Each number is 128 + 24 x the weight over its row's rms, rounded and kept within 0 to 255. Layers, rows and columns count from 0. Numbers have three digits each. The size before them is the row's rms in percent of the matrix's.

# layer 2 MLP down (transposed), 384x128, rms 0.0891, rows 320-383, columns 64-127
113:145100140145138139144126111102080137132172114152124092119114156154140119183176120163121109123107066114113150161167123162174162096134119142081104123135121114089162136129128128130151128082141081
107:166155140124110109146103163148129146156127117141157123131139147096141151138148115115120119102144155097097112101134130118101102066141143085154140161132139097162121125116177119120149130162125145
102:152134170100139147088140126138104156110107128137159163117179142128129136114146164106097152139139175112087135120107133092099101119162132116126136158144162085097146180109162146133146082118143122
102:115094122120165118112097089125127116125109166102112149112131125116167108117137123170174130116116094126092103140112153119096132088125142097132074096096111130129132146144175132141140130090155133
095:124131122100115136140137137135153110128119096137126167140116090084107142183134121138111094129149126155131113172102098143075137110138125128162120135130120134118119179106112130123127121122110115
105:133159152113134127163113118156118147153152141146116122134096133123132120105116165132122088115131117133119158144153105159107143079136093164135106120127089133081149158128146132095090110091081137
093:139134065136149110154142134150125171147108092138079118099093112062136140112104146122147141140094148145114093153101144127143123090102096132119108144152093148164108151126116136131103179114152137
090:086151078128119107140127148160138162135150094154144164145126113128106115139155175120116132148106151114160156179119124141100116105123087129130142090146124131143108140120147144090170117160165090
092:152123139138151102139140120095164109129155098148128103135116151124091148116130151142117158139150061092143119100190132153129138112134145117124125138157092150121135147130147102128161146091096134
095:168137118155149108108122140083105138102164100064155093122111115109114102142166105087159130138122147116131139117174148167127146111124127123102159143179148115093143100134117129136185128110121133
104:087141164121154150139131124175161156152156173152153154152143101123119142102098099180156120150126107105142086114153152136115167090115117162133082149132136131115146098128139130120127122160120142
084:157137104153169112096150114082142145110172112155147121110112165147111075129144115113141121109087118130150146105145130122110166092180113152092118124130094134114139153130106118060169140146117116
093:130162093129130137137095083153119116149115158115107114117106112090175114145112087149153113072144156153118120105139183123089179116136157112132165124161115148105114113117144098095110140129148107
100:118123153098118101145139098137120086128122134123131129113106117153135111090140118142143122106093137147078159159146151101149132085139087130158100124109115125128109100134181170110119072136101170
095:135156125109126108117147116127145168116102132130120092115167132129136173107115141113144100134137143141090089083130173142129086105155118131171159135095112079100141175130072124126181164162091159
090:147156114118108117108114111138111158085167165127115121149112086119137140120109143087089145118137133154104143117115104101126156036106150155180145106083105115144083107139113104125111158137132120
104:129136115112163123107161168120110137138144085108117134154125100124126123130166149130104100168168132118143117136149125158082167094126116098144161097129127127119140166150083131164139162079152156
101:129127140140083163122109091133138107127149169129090122119128130139119127117130142127111115145150152164107123175104166095119133125116129123127126134111119068107137130113094094106138121135189148
094:133139129137142152133162146173118097099097094138178064128113102101208105130150120105151145108127114146118113131088127122108174137125134136174117181153130112144143161141137134124139093103147099
107:112145147131131128084127117130117129136124173120106161138111149122149153132146072141143118086135148108085116095169155080129129138106133127142164151132124171151112105098137072183094133114111147
110:070132137127103102128092152137120124129187163195120150118144115129111169149121145114129101166089146142100124161082098095125175113141125118138177120129119128062158135137146135129145175149120126
104:108101115146153129179125117131081117106141138137110098157142095085089161137141118128151117133078131111146146098158114115126142167097138133144125112137166075106124125138147158130141105135135145
099:144121122126132131148082095161172093066134160124117112100122121100132154175105122126159110137136130136122108113110151102107121114128104161159148102128124153085137150146134143053119173125137122
097:135121125116139095159087111126139096135091163125162173148138129121100157135145162126145125147083105124135165152140125103126088099139123090133162132107149120108135102101110128100138122183107151
101:183113128139146143136100122100118116146152126108134106151165112119084123054115085154138084129115145106113160077097149102093157150119155129113101187107146121132116129128080127112110132114156140
110:168160122095125108142136158140155132132142113137126098132105079116115124135119177153120132134103128140133130155143131135167188103119129110127150091090089122167133150134134095107132164170140146
080:130149148126132142116146098174156113118132128139111145121119155158114117190126127094150154119121118129171111138132129159091169078127076087181092114151123108101103122122103115125141054122105147
099:130114117096155123138135093156081142142131127117159061096114159166116130127122165144115119119139128137143133118154135119116165121164153134087128156124182140088148098133129123157133128130135148
089:128124138096125128100127112114151119107123158068118118125125139115126118108123112149140110116111130080130157103151119163144110083153145130117217122151112130139126173148141058151117164138126139
098:129117111150123117152136161159130117114096169095080144125123139099085093103160126140104148134116082097113155085152139129152180132127134116169076146123132124144130079157100117089125109116095137
094:139130113149151127173118127108160135137166161155151158115123105117115153178165071111137133116140178119102101124116125147132095135131124105146132142141120125086138117127136154089099132131138153
072:078068161141101156102135137166149120115110108135106119145161135098143133129154151099144109153180139153089138097119131158130120106142164141110102149119157133119180103150174164121096131109099150
098:144107128122141124150109115113198113145089139108136126173100124148124148118159136178120147125119087148148168114167128122144124131144129097140122134107143095125130119113126126077128119126118127
088:055187158109145124119138111142122162099108117142165076128115129134145131156165117151121081143122124082150123138141101150115112065123131129127171089111127115152119086130127105114147144139107121
111:103147131168153143157137129142129154109130132090135085189107134154109110066076142135153114122086136159129163136148146121123142090131153185110186108116117115139139130113108124130101120128137149
102:159162128134097077149165149142103153117129133124143115132151136087157151107122171115116129114158121147159160139125141086179130115129106182096155139101128144080120166133136162084122112155119064
102:108121112150097115096118151129138161137142074138133129139146131117158149101129158178101119112143103161134122147135144137101124110134099078105092139146068119130127074109156154093124104151098130
093:122133129135179137113130071114134173189100175105141134124107099150142133140124068129141149097075116147130122136149132155102118122121124146116182098104117099108139085137173133105126113147107089
089:139092164111162144161143157085106143119162114151112158088105135151122134109111145180130176117176138121128135144133126102112107195115124143115119133104158120134104109139138161118119111130089083
101:121112108150168118136093100127108110125108168142148113109101097127092137107120086179154112130119117129131126110151133118149125100100153168164114157106152112120108153151195132158123098096130134
104:123162116119152100132146124131116068158084162154121128136130149117123168116115123114104152128138149116133158105120127097137129091126115094104137143148173153150144116123113101113064104111115112
092:124119128128152122129102146116114149104166083154138110138114073127156113142123192093149087134120128162141141106127096093105152139152085127145150118088126132152113152124123139137093124128166138
111:118137178120148125149145122109162100112185081122124102137157118153147149094138137154140118128136144122161150107114138145146083107095173117180137127099129135169158087099117103147096084114138123
158:133134128121095124158105135134113114112113130127148140153102075110130082118150150079116137140112174099143135147160152125154148092119109115142093077108128137148130177146112137137147112132158128
102:131151146156149110099100088084167107179124125158092118140116131101123150151154111105129119117088137126121128130152114123168115093117109141089143150131106170082103162123119152118139148123121129
073:142113102120119107103112141151116141118124124148137137114089122157086152165117154158103082145135107140134135142161141127133118068103110148101144106154129157163111170135120084130122141143123158
091:111109133159096127115081104089152133094134125134129111110123111102148169102131158121118099165083153150134128149118149121120137192129120146139111119158106110154104084135134078092095141120149175
111:138130185109157123150132111106157116112177110144146099134044135132146138129105156117124141111114092109104159110130119128158145113118089100088109152137111121144115114122102146114149128132176125
096:116129163120137152114086098189091153127126164113125149115124127087108148154130092116140113127101127152108106168068163120123115115127094103180138139127133144103155119131126137092197093140130086
105:144183107102118090128139134165116151143141125145117136168091171100132130172115137073154098127112147112138140116132126164098082092124122113151151150112147140108156119127110065169120120100164164
100:153109168136132126123094174125145130084133104152134130115130122136146095125133108130051138150113105139125109163119129115140143097141150109153134155111117120125126147124111113110095110155140105
093:104110147140148142143159166108133122112129105136092169090156080131142169147165160140131116153110123145131109102092116081085161115135101121110098185140094120148099149127092133103125149094146140
088:169152152117171137110147098109128173110084107120126184127104126173149135113109146110108100111124152121143104133131131133105116067116140099175139132128141117128142179114138127155136137134146134
113:144153113132118109126134166101128125153135104122125132091085161168149131161148096123124147135108136168083110150127131110136121109132128124138124150130135105162142166144095176160068104151143130
104:167153141138124121129117114125112083158128112147117136149131158091098115138176109152122107136107161147144123097142162146131167126122135143099123141061127132178147137134105134136122113182116084
094:112122160147155142136109088124151117100110169143094127104139175119127159133143121157107090121111126103120129096155119095176149096136170108091162197117148151130159080138157168161156150143082128
090:135110155123102113104092123126122084127107147105096145085119153085159169123144132106159102149121126107124155144080167098081101134130116135144139136093124138088142130125115135174152158180131130
101:126138125166132131108156176138126108143112124073099118121132094122124126145118103109142148131121142157159104122093098101113152120136125137094109130142120134082106151129155134181100100184163094
096:114135120105103107135111095093137143092087128145129149133089122128154114085150149146139154082090136137146160138134134159157126109128136135097174112107145094166106123130132105179145130135110120
077:116180102192141112130129143143096157127153095144115135119124119121168122150128128089116107087149103084156134092100137157127154141203138139103153119136110146150149123190109132109098153095109127
111:135111099122145126101149190095126116193141142116106167123148147112080120151077169091127109123159125095162165088119130075140144123118130123085154114120143138142149082117116094110113163141132124
100:119118149145166143102143138130117123066129125131095142125158146122113122159155104135112113112132121134130145123128135142154141121115133104134161165121142132132103114142143081128158157115114139
103:140119121143143131131148187139131128139102080156114168109102091141102139144134121146096153113097125114104150131124138073105151142124103119122123100127087183121154184129127117076099103165132128
100:098121122134097127167171122125075119098135148093115145120161112111138125097114133150112106146167117139133112112139179090111133057125106112121134153133146164127124141130161137150131141111145144
# layer 2 MLP up, 384x128, rms 0.136, rows 321-383, columns 64-127
105:170167126134120165138151114123133095122172128084160123168156155094155096130124132103093107098159105122150111096124123119122132120103118085092147133122147114122126161149127098141151147102131147
100:099133106131126124105122106149098111127185159175144146121109170117103108118131133141098139152121113127129104130105048123181143109096092110123156125124122179138154124153097114116108130101184129
097:101139139097151116155124105125130120134159135136072092137131131117116127119111165171095109128144110113087110131126126129136113139119182098145154150125133147157112184140122116134134165086130113
101:163113127142139108156126115111109110151128100159129153152125156133142140071118142140148163168114125099090113103144099111126066083143117087141142087166139142138130120125156141117143164097139162
105:079134131116150145133125151168098129113126124130172120127127135132121127147085079154115152121125161112124143135120101086144104107101119159118087131159153121138143090131075151156119121095173148
099:122102153076124109107131153092119126144144117102153103150133162187107136115164163122116167120166152139134175126111130150132142107134203138088138168144134118112139103141138161121122115104178140
099:126124101151184144152189113112159107155127117155116115141135119101116164133137148126106142085103177131126098108133109168129136120124165139074112106119086117170120130118120119093138134129118122
098:168099152115156150092166135141120057166136163097096135145130085142102201086112148091124131141122121127105112136130157137128130120116113098119151120120095124142121113102152145183160135134149140
093:101156116144139134144148106137130110122156131110119132156116154123145122095119123173113131084128103081110144159135137188104124111125154121105147114132163108130106082108113136158156125135140145
099:111089111152138121111164141124161077109122125087126065156134122192161137090159085112095169146164151117139114113141158083130150119118126088109120116147120140101121141105143156147166126128134142
100:166089134106150175131160138094100101118164139117114128132109162150131111118098121155124160141120112125090096184169116121131138082106144105112116087115106151127084146112151168118154158090136139
098:115127140138122099144150125145088135126130074131091106145126161092090096116104149132151153151115098097123122115124087138114105132116114118151096136142189194175117172137126134161114135092140127
097:152091152130121160096122126131121143095136130144122121139162108143156136111095143103122116141144137121153115152140088078174126085149150176112114084150169158156120161129115108113144165101109146
100:147140107135148159144134144157147131110131132150183091151099145158137123096143087132064163086119119150145108100108119172135132111115133128121139145128154123160153133125141167124131101133141141
095:118124132104158153106130115128095133176168148128128126133146106129126135039123123111118209114090150109094117130113121117117145095133147129165132130149109155111104160111152156108122157126142147
087:124166151119159126117159108132076126176131133138085130173150124141105148123082162196119153136138149099081100124133106128140084107108091137111101139143115168179120143116140134106130134076127159
103:145083138100140142129112090091107137108147134150115054205161124136145126110102152131115174128110102101096107129112102142104099138118156119114113113118160144165126125130134134124099152140122177
101:130105129098130099143104142133125112134118171113110075145111136171117149089143168150066159128152125109139126108115101163135068127136122136153118115096168134150151100128086133172133131122128135
101:155112135121123123105145116140125118152161103165174122122158117110112120143104141117126136119129099128101139143119134109116114112112152132155084114134156128137120127164102149122161111072162150
104:116112134075128098117128158102088124141164178147108118134113126143115147142127106095102165144184138104119086103153150162152142141112150140098149148139127126109142086127135141123128133125148113
103:156103132095112100118147119150075109147118092172119121175171147131149110167118123161112113098147146129089038172112119156137118116122128129128123101160124164130130093139165120131124125134126130
109:117119116113175129167125128122105130096111117149103113131161121136080101135124126116109174150169130115124075151170102084111114114131115140154126063161179133115146150128140148117151128136141142
103:133126116137119105092175137117140104162126128136106109159113104098153120135108123166106107091108124114130081108099114135175106118121143132104095138149114103180122098135127113119181107136156147
097:129127078112131157149109119130103152131137162120140102147128095187140120131130147128144146159158122087158103132116127158164121109102091162136182073104121128122133103150112100157108111133127163
111:117125135078117088110124158157151156123140082102153130138153115153151132070121132143149161104138127106111136110160147104154112124123144101104147092132153148135109124118155137123132111124188146
076:139159115133123197132126091149127114104133110132136151124091113124113116175108142138117167139144110127092115185154113129138133107098154140155093099116094158141086117117120103098160116099116118
101:094108087087155138086136155170112170190133142135135134127120168111148083154118117130135179148143162083130124126124123143120119104134167126109125153171159130092119085116099107174140114123162152
089:150109115144178191165120111080130127111133130106144079112118080181120118108116095136120130131119160097133097178112111099138144069123183094096144112121127123112147152122117111149133125139142118
100:106132121112120113101124127160124139139126137146115108160120134153106177092128102132153136084092112139096130129125073132152129124125156102135135097136139169135099104135111123158169127132148109
091:110173121094154133140102142181120117132141111101137150121127136141079121121139088124123137128096106130106088145137103128157126084119117139188122101173112135130116076138125144096168137100113119
077:136135081126157140122144106127111151140168137161081075102069145128107089135150132123130142100098137136134093160109141137139120088123163154149142113146143103126083108163121129138138164127142109
104:127111161166201131117117096133160131143130122110113135135134172110138136103095109132098165145123119120137142151126116091125092113119146130150150112113161132158099138107128088142124142133130109
089:143116112136103114145197103118076149148139129106125142149146110124109132158119106136117113082155141127091126153152090110115133120107112155086110096114100140127146074160100148126148161111154131
105:137141105116135117135119127147135102128124150130126123170109122126101108159135164097110113107120170129129125106148117096164131110133117116093114113114156084171124150149098105110111147111105145
105:120144124141135121115113165144141171135136125117110094136148115113083151127075116133105120120155150156126122117128110125167165123113141118136113186183150127142125135117128167095104146094115164
099:151123155121149142150126114128116135104124140144155126133107087144117127134090127147134129091142107149101079170129109154147118115112118162130106112136135129141114120146108172133145118093120122
088:118169116136099101122137104131123153148144142125107162153143142078078130111109136119140142132153182145129149156147081119124087130082100149098113133165111132125160120134085164100128158108137126
090:103132127094156134132196173114082099131171129139121130162174127133102128113137101159129125132178095127144131152097124139115146120099152156117095134131147156136122130128106144131185124126122099
101:127080149113166169117153118125090145121121091139121139161174123115140122138073117150125125139162122094092097125085123161115097118116162156123095122139110136114088178125135130121113130106124154
094:136073146123185149128148157145127102132150146114150099115132094155145120097126100152108142148132118045133122100092174139115112094142127102131183161165133133118122134121166108152152163122153164
102:121132150078140099116117135127092129122144152125182124148121164115122157151125099140116168145172148087118116142084155142178154104123148159148125143167124119110124078117117162137118095125145129
114:109143112113142132105130111157121138116193129121141135123175142175093093084118110159080124115143130102152149123104146160148122099114127094120137159125147161113122131122110176133135083144142188
139:115125121126125129174151136142103158163142173119168116122119136142129100051161142130096154133124136101128151111162122132165098130128102079131168112160150111114130144143111145140125136133171132
096:151110162124102091116154138150082149135132107117127126167109133098130145145119185152135154112151149143097140126137124128169088097134147137111117138105119107156118094122110145106134088125152153
085:145124122121142097110162114147096129112186110136116128192132126107084166142115138127096100131181150135126150135115114110132141101112122118083143102120086148152125133154101168122130134108113137
095:118087107123164134083182158130139092163155102164155094177156131130098132131110140093098180094168128167151137100111103157137149137135163102099150093129128110097135139108084149123146132131120134
107:122094164088137115112098137143176137104136130099141075145086106132122120089122112123114171119150150128112108109154129109155163113131177092092100115144143141145121124135115180112120127121146094
093:151155080138131109173129158118123115130143106147173126153098112090104121141145100136181157176111141113136059128165133127166151120101112139166163122142133109143132113142119099108126105115128135
108:110121134120129121127134112116079153137170093130135118144098175104112160152078140161140185141120150076120133116129134110142054109105123146149105160127148144160056114142103163118136129107128139
109:151132115094125084101173175150092163118139048158128095138112101119134165144137131164129123107141081131147120139149135162132148118099124160107115132131140153126121136132167133151141083138129117
096:092106078139152111162145167113152166106150128130133141133119101186105104099143109083134154120135166102129135100162152103147099132130113113133117090160133110097091128139183099138121122134123150
089:151132144129148145139187132114112097126153142120141141155140158097137113114124129127115150108138129126118131130079149099131091078079147111130096148113128121082115151126117106156128142102139120
115:101152115142126128092144172112114118146141079147167166158154158119121109108126138146108132155079144128149085162101096132148105116116109128095138122120111140167103141140117087164128113110150109
109:111070125115121089096139152139117102193124126147131108136129129160142125101110130119129147121136094142124180114123153156164143107131104096099138098146123173164097151117104108156122099125097121
096:114151120119135152101155165120124181166186149142126136131162192094118121073137093140127144139135135101147121136127086112157143101117140124121160125175091136103113144145127116130149141101131135
091:101112130122124135174165163171130127100103077142174107181109099147132168129124126159146169151148123144151123121121113143102112098115148131129130102169155105117129120109150125111109056121143161
093:174143112131114126147125111120094146123189170134131128117134146163141148106140106126142130149176169155106139128151122129139131083116134087127161150099092176097150131132143143077147157049117156
095:142167124128120156103157146133119133142155112069096155125166114122133150100098122152104102130125137106096157123111132109127091069127134094127133162136156150127137177080118116146108139067131133
076:124101141085165140093149175120128151140175117093132123144123144142145105148097116161098142153118123132154130144136136114123104091035151126144136106136145155140110131097122127111126119101126136
107:141130142122132162125118115089159156106134157133095111143166138144095169087085136155135121170172123128154116151115114099130161096101165100138116113093110126153143110138108179115113113143136101
105:126109110114174120152139162118151102081137108144138117133119138159097138105094159156125133108106118081135104132157104168149147136124148125146122118134193093161097107125128113151151152106140147
101:125151120107139090127102128124094138101178137097120134132098112148109167121100163171168160126174115118135132127168112153142144101110108107146151136138155150115119103122122146093120116066132161
105:128125133137173105089159161136120107174132154090084125102140138120086150128075127134093110093174124129143108151123111134190075103113105143113136122134110144198109119127119126154145114133135102